{"n_kv_head": 3, "head_dim": 64, "norm": "layernorm", "norm_eps": 1e-05, "parallel_block": true, "init_std_up": 0.0384, "lr_head": 0.00754, "schedule": "wsd", "seq_len": 512, "train_tokens": 110700000, "steps": 3379}
Each number is 128 + 32 x the weight over its row's rms, rounded and kept within 0 to 255. Layers, rows and columns count from 0. Numbers have three digits each. The size before them is the row's rms in percent of the matrix's.

# layer 5 attention query, 192x192, rms 0.128, rows 0-99, columns 64-127
095:165107069088102108187083148150163130139129149141151169121113126108179155159096141102176090100127142116121170085172176186182118105128082142124091143199210135136138101158121163077164063149089121
082:131101097136071132085170112097138100111183123096129133095100129119080133155134118120116176154188085164104087116087170099111134175112152159130133180092173167082102112139034165125159166149091126
089:130130168148040132089100063093173150075126141058183136148151135132092062151087068136122077141127119135148147138083117053168124083138129107109077107126106146118132091153129105143172098149105173
091:136118102091094111177158138093128044165129141143118131129099069098127108100139078164087192169145222142108135099110160121084153140122079143152126080116096133117190106104142155195104161138145134
085:119145161049133128154116104114135145137099160124118099087091140113140073154133135110150093155138141201135132176142094103082100142129096124161168158183106139147138058075125191211132159153104123
090:113229109161173141104148114136146115172087108159080127078102093080122104141142099159109117103131121116157133116091165153095064151090108151097127153110131147200148084119170171128151149134109133
091:153103083156126110063110112138113117086112118090124150157125136099064131111154104115130088129122132050089094146098058116138099131189037084162120169138187151114122159109131119188148110118131106
088:088141212098181135176104032158138164114125125130139122099094118123128128185065123138138116129157086128171204118087133103093143140154119177109105128138121119132126095135115135092068091122103139
092:168143135179109147119215145140177157108108122173114122133113104135161113100139167088120120106110093118121117081150144080110123209077113130144145129163148150144100173137121126133111166125095100
092:133102085137134123093075166139096138133091101081160144160105120101136153177191139202070105126116113077061120122137146103132102176099133107100111145150105128164142103160100110094155184163123085
093:166118155172108151115112115088100131115121149121132096087141123143170088133119180123157072174055150113128155113129154127087092101127167113106118168139156124139147133060098176104097164146146095
090:071105106132101077118179109101151140125118156218127094129145123150118184126114090117156176047152141119135137161109110118170123117135172092161116104130152113064088084101149158112107063120115116
085:123118118136133113169113160091122121096156194130120112135145144122145118106076080086051055136111136111169088227180173110089131128173129107136070143157139038115110114154149063107121087121093149
090:143124193137129096139156137135170150175135143193148081130100056081175165125128110041058118141156154094173166120092095111147127118151147140121182123105097144067144153119098187120125158189173092
091:071116130167091101159143080136136107098052122153108132094083124107122136160082025097064162169133040106130113131100098134090142119132150136083108131091136103120119141117159113203114179153118168
087:132096183133213138175187158165139093156173138128098103110104115143070158124148160163148106100127165158128188077151184101188149129136113103091120083167081105107161126118157105096139107160068152
084:090142100043129105181113149100131101076105119157177119116167070124162084139152131095192112145114111141173105135140124155149077115079167125161154136094142081101104195182132066143142189076101126
093:090111124106103124207106100140140124079102164077094111178099093161120202092107131144117074132160175143106168099156122143120121133095105105121115132141163141150076149118128187175127114126141187
090:136134128162096128156113160127130174180196142136097119128130135102116148120165105135208145149176170132111117101142147082089088136198139147109185102063101060112137212085098113185106134189120065
085:153160115131091138152129137098093139178101100150136152212085126128097131174181149118110090092166142120071147108111133120111082067132100108109104168063163122129122130090128150122171097132142111
092:182139113117207170114100087159132144139091126066173072140200104144130108116150121102135142155133117120129186114134123043134142157126177082154137123136151099105174132189135071137188072171157071
090:121159132154079103109134102105148090132140095160100130092115040124094108108145127135095128145119091182089144070126142142124087129130117160082104101175123157105150107059163095144121154126175166
090:161139159146166119136079143141082109136147136089127134165082126079065148125108102126112108170113128122096110143076111096089090157110135143136111157178170149169087173121100075172171083105150071
095:131150091091154133114134155177117162138147107121090126148128052114151115084125081113077106150182105141065129135085107120127119095132121153144089111122155163067103166086158132150155140130046158
093:116068081112192097129096132146134140092110114135073136127119149090136148175083128105127072111142107124102126127159127119086146146105083116096093148070118131129088126103070086176128142147147098
088:131159067109140131135141135106173132135141120140151105155108153093169090129082128093135101127066101122113173116202174089076082160113180114143112195119108156166142194139085158152176128125113128
090:167134180117155109114104188155080127151191149134113096152125158134178103161119105077112119120133124162185199134144125129165056117079135116114149132083108153071105141171151132066121154111136172
092:127063161149140094144114094143099134148165117096179145083134130129126130131137118091155107172227107159057073181146181153149152127156140113140111084142112126081130105147120139128168141170122127
081:099099101133149083109174141175126087118145136142142141158131115129086136197121108073137151146111153122164142154088122163171117141160129115186175121163194138067174141116135130114132127058160138
085:079122132156152133194069144140150073131103156083020144123163103142083102093162165148108104188118157122104141068130093119108109111152152093052134168113114117159137189151139122116101122157133101
090:170092096179145169142108074114067136140126116106159105128157127155150128075128134114066159171200220131143151104124108100169093056158156088087143118177094082085097114090137088071156158108118093
086:132167138109105095151108117110126159120110134124121164179143077093104063091192133167155125139166162121088145183153081160119115141142110202104130132101124130094091096166104107112150113094105144
095:125141146169140088141138154142141143152112080133141155122231158131162135092113171117071191170186190131108141125189108174091121162123133100136130132129119149050158159062097132140150155139135065
090:156091135131117148116181107150067167058113129113123161094142105129135091137126192120128136122107170114097149126086154111111108153127119157128119109126141085043125129134151138112144118131141151
086:153109102194161130136091100119146116163116151151133139120076125115139073141159084105089099147102128132136107183059107174186116112125144158099132156088117160083067129165091168134099135112070110
090:130153165112130105118100161127117052122105150136107147054092100119139189089114116137139118149111098141165146153130131106162087119137124125126077125104126170141113071092119209171137083071049114
090:137148183096178066155166086140135064108154110117154087118079097135171095112168122163119137108142140093097152110119195065130132108123082143127094168087069134140079096122071089135215153129157106
091:166146056151152112131120153122120098155103160079096143139108170137095132087106079087093124113107081094133130103144144139075100179178131140196065106152115149129128151153116137164086109094179132
086:146183124154191106175130136112107154120131151192161086084120140165133143099121126153153178182156096107089167136159109126110096122071140193053145078173132182132173093155182114126147066096050092
087:119129135121123112143124165108108137128150148118193116178132151128155188133120127187167150126110130143109057179123125150136048128130077124120080155186085112154115125179115131134132084135198158
092:121064117136169082153075163117150130143118128077148101201133142090146109135171100109126044135150095119130156099156148118140105127076152106100090137157091134132133093113171098058141159101127109
093:186193131101146085132109113182160161137101110171101129065158100137108154149105120109137106139117098122130164096127150135158132070089114168157202159180125114073136108139119125118189112153189166
091:204120079149146168138174135163115173087136129199104052118101080089086099101162143163119150171112145088139143139148168101159083177142122142161157091086128191129078057163132124173114057157141160
087:133180096107181134180152142130124135092210085155122132136148080138130098091030130121156132113117105139108091183118106124081110067123084089105130176080108125120148117126109126140141095169143177
091:130141120129114125142124066195062171088140136101107154167139169145113075150117183098152125048063131133092128100142147194143124183146176072120100154142072080191109186201142090135136120147126067
085:140131151100076101145060123133144135128154165150162082069139130104141118103128103088129086121128101116149112175084134081110102172150128108116116170182158139066094068147137102143121132155192146
096:195130191064125161065158093088186111152100099063109127160158118102123081111159124105179143157071121060130150120159164141137113187129108072070104145174108104146109146118156085138174136086097116
088:157145095090123137153131156145103141078134116098147124162093172173118143101111087126096118164126155173060108087128094147155089155130121094111151099113136220080121153124104138142100121154109070
091:108117158131133127167153128119126151126127177170147141134080138183110127104105122118080081125099138114157122169087139188105189142082114120125141143178149145089104060108120115111128090084070144
090:168065159131083098173131166140065155162117124148134117112127121111113136147148129115122146141158121104098192159146088173057159110106141134132124126113106098154116110171151129157149118113071141
095:103124134089133092081094169126139136090068081120123093074099126145127162083090127107115128079135117090148113114110149166157125128113155147135093129179143052069124139107118171144051155101116123
087:174109093140157133149090124126111097133134130131099133224141091089169145160156158108078079126149094061084188137116126104123137186062137131127108032157115180107117114198103172172140075115136155
091:110091159167120092122092116165107195129131119106130119094097139148131115124157180093081155110111062160142119196105153096156182069146183130093157144106071139096133127085162113149150121192140083
091:099093110175162114136097140141114124093134089186093171094150102131115099122144163130132155136156139179086168152098112127068102200159123116139112117142159086134180085112158103127131120077138122
094:181171181134105123134073184179112132091105130129057072137146125190140110094114120070127125149080106148151120150144120112116121155153121140119119153111112117145122093134148118144108127150173129
094:122129083153101127129148139180097129145131125155173094105120138153124105118127097112097127116116153149084068109076191124162142151070120158153136143107198177135104071096093124137120155137080161
089:110107149110141142148157138114100130157098103138149087135157106153137123108134089154101087119116142091146192188074137164106142119090079112118132151119207112144129175125121174118076136136106161
094:160134152179136156085160116044103157088109133118168095130144122139175157141127135050136166065155120103137081179098154108159148135108146121104108159111093134162157144143194193101148150155114140
092:120139062039088162118152174142145132194095142152094152127075193122097134123110130191103203129103127148147128146170096083176111111118135107137086137128072110155128087051169196165108122167144126
086:145110135129150190082158178104140172079174148189139126102132163157042167169140148119098049148175159167107120094130091115133072162099162170138137138141150145113162112128169099123099158095131123
089:130080086151142141036094160141121134166168176133130114086171072110095076154147132159063181144161164119218148112131169108137149082146097133098150151142115171125073136151181134189121142125113106
089:117084143107147153148163164134118155080167122111169112074122105113148133149156161125138144092128158176135137096150132107139159163148058134145151141161140089125121144148117138145070101154134115
085:130121117128101154102106118124104173100158126161146145152158105116089130228107133065160103178181096098129122098131154123160129157103072129114202156128122082118104088050164124122126124131103097
090:117070135203174124179141142149091121108100153121115123156171133148157116091080136137121157120165145119119062124137128099177202086088141099088136095115209099141120118107128162096109130175142183
129:143122093149102136126106115088115187116112085097166100170135145087170074203094207172127124096183125079148121125189111104087130069142171118136135111160128147151179117073169166148133132121114152
125:073098125140131120132123130124184132086137136087158134172144152117079110105151120133119086136170084083141161154138142117100173099101149112077085141114143172115149098116135132161184128115133169
114:087105125072170131086101135191083077150172145138201132087155118098224118112129152167196135147076088145118083102156152139109136147129152115147131086126165121115180173188120124059030120177099147
124:134144060137148075099133170093202100131103121116123129120134133124128179129143119124148104123148091124185159153163181080142144119168147182146173187120133122117138182110121143132121112129164118
128:126139142121132057130119047113126099149080125147130157202116132144099132133072150159148106158147125121164142094067098108175203092169158184088141146066165153105131122123084143132170098083151155
121:142121136069123124086133096175113111127108212137122126121147156196135213114105175167122143130109121096071156131067157087151098039127136134101162121110119141105144139045097193149119109161073074
105:120152089126120143078093146203087171088144146105122087046098114123109147125125139105081132087096124143148127100101135104120136090094148109136173137126132103092172127183152136091119129150127157
121:118095136161189174164142168100150059184126158106092141119089157130113108102092139148088099108192125107082147119122086142112175123057117098147078075141108107091102221127136180142073106097158146
114:141099088169133175199110108119038092145155152109156112122067082098089127138111159164183186158128161101101179094122099117133119133138155181154187132151124119135099164100110150169106130105120122
122:135128155103099129181145161106134083129150163116135099162146127143107099116069137154137115083106119132118164092188150157112145106111201106073108120122149131096122112144156155089089121143172139
111:153183132127111097083118114096114157154126155135163099109133071182074201112114103093097108161104127188154154156192064105108155170087100129147079099154101131164106145090155124176132103153153127
128:142105146125129091129132174084158156108090109129140096102126132094194129125113114092119193137148171138099073107145110165106129146105149193209176130156094123093121134155117164111151115191122195
116:115133146156108121099130121103182099115143132255094123129122113128122124123159140136156116183177136167154122135085160136147125151172095134082113137105105143096139082155086126102075116115120133
135:134045109119152143095117108098095150086125115141169127176138144124131120127169083115101147159127088130096112170134184097142113018104098114145070137124152159084120130073156133056160143091104145
120:093086152138194139097162037145133162124180142177171151181100098078112111168103140148152155093181175110094094158148167111116113147091127157145121130165098057097168154109104106201169115107097129
120:080134089114104128191097138176121109056126155143155141193194129107109101109156133073202133155130171125081121126093117159134130144181157185116132134200127110124135176089093152069157142098079121
121:168117163100149050157167095099168102146112112113195134180066110118179116124146117143140145135130160146142119111144101121124127114097147136182125184125052143157112149135106122119110177144108159
114:126141157138104162117070132164091121116132124054092087194106125164084093096144138101144121135137160093131087085159068148173114151132137112126141122118029181141103111189154124194144179172145130
117:146101118066150152103158109138118122109111061161153144118153086124121117172123223155116082112107115129127089139106087104184057146214122141146118092120096145103153081140119109139113169126093094
126:170136124208156064103102175117141119077144089141109089140159150102104145181152072122160069094139134132145058119081134152125104160094159128206171148068067148096113128136130124158106136125097088
115:150149121105064147134146145170188077130149155150175065122157175187145168128143174110095073147105117103154099101108121120135143196083145082140179102085124107149155186128163114122109129076105128
120:151112104120123132098154093041109106125117112070176125110134100112110160132153114180146134113110169109097136152127150120094109107208099112117058127173100147104156111067126136069122158070109157
131:094129123186126180124148109130114189078151115103114148073135129162117066091118120131115115184128127111171170160155171061095078124143116162113063121153175127124100147142119153145154155124086103
117:124111103152139124123064106092161071185143164134139110164088150160133173112098109165172176162118158106104080152112147134117118123174068092089131136145132131086150120092115134126117197146164045
134:121095171120119100100129083134085127129118159144124067074101123146147138117111108112151153139162086152127132164124060141204106119123170141150080125105151137086036068136148147082125140176136117
111:153118096096085142130129147149192132117111166139137105140167183108103131143126102112166118072097126174103148194149157121088110116071145195165154142081141171156164138144106087201119142092116112
131:165133155165112160113158148111121103103105143094157102131092139147141153081126172153148124087134149128099127087104127070168098143142162114097046106181117110168109133162056117137188151105151138
109:128129135130138146080128085050131126149152138123145131097094078148107181070147121111142050189130139175154091137139142155133161133098139073160102128116174125149100112158176150150097140197159094
128:163142106189150128221142159145148171127171195094102141164130145137141130104087085110139106098109156200121132117082121146128088164135067116169144133169117101120113112062087109126136193125111101
126:106156156166108124121159098189102136137109111117071093120119149157136196109119110085136125165111160163138080136127144148151127148127124148094204094092063095161106170134092139130081132130118118
109:149118140099107164150153129091130178135117114173133128189111122122117079139098112146118164152161121131122066086121148142107124145146122101144164140100137105105117102172121075142175128197149133
123:078147129151114078190191119133153075099069115121131119155101157110179113147102152117100199113096102161131133114137098192165086130159105180149044108129111166133147117106135151098150113131086145
118:146076162129126158129153111116158130160196116143133197112172180124137171113093109119111096128079089155086150156118128128127148077144093174156126133114088175136224101056145133100079155143092181
114:105164181166106147129100099156167150123063077145132150114178119159145096103066165102191073112124134088118151125217134098088128124164114131093081133130163189131160142169148097125087156114128126
126:117101089096084099107120133095128131175160134159126101118130170129136100186133117126076116137130132123102073123071105151206127136181133094070081106134135120132118137186146192124124145123174105
126:121128167138158122158141139108114137137143116228113119143082125150143110158166143088156132133112152150116196106150150161135176146152110158088060081116132124156035141144135147140087128103152175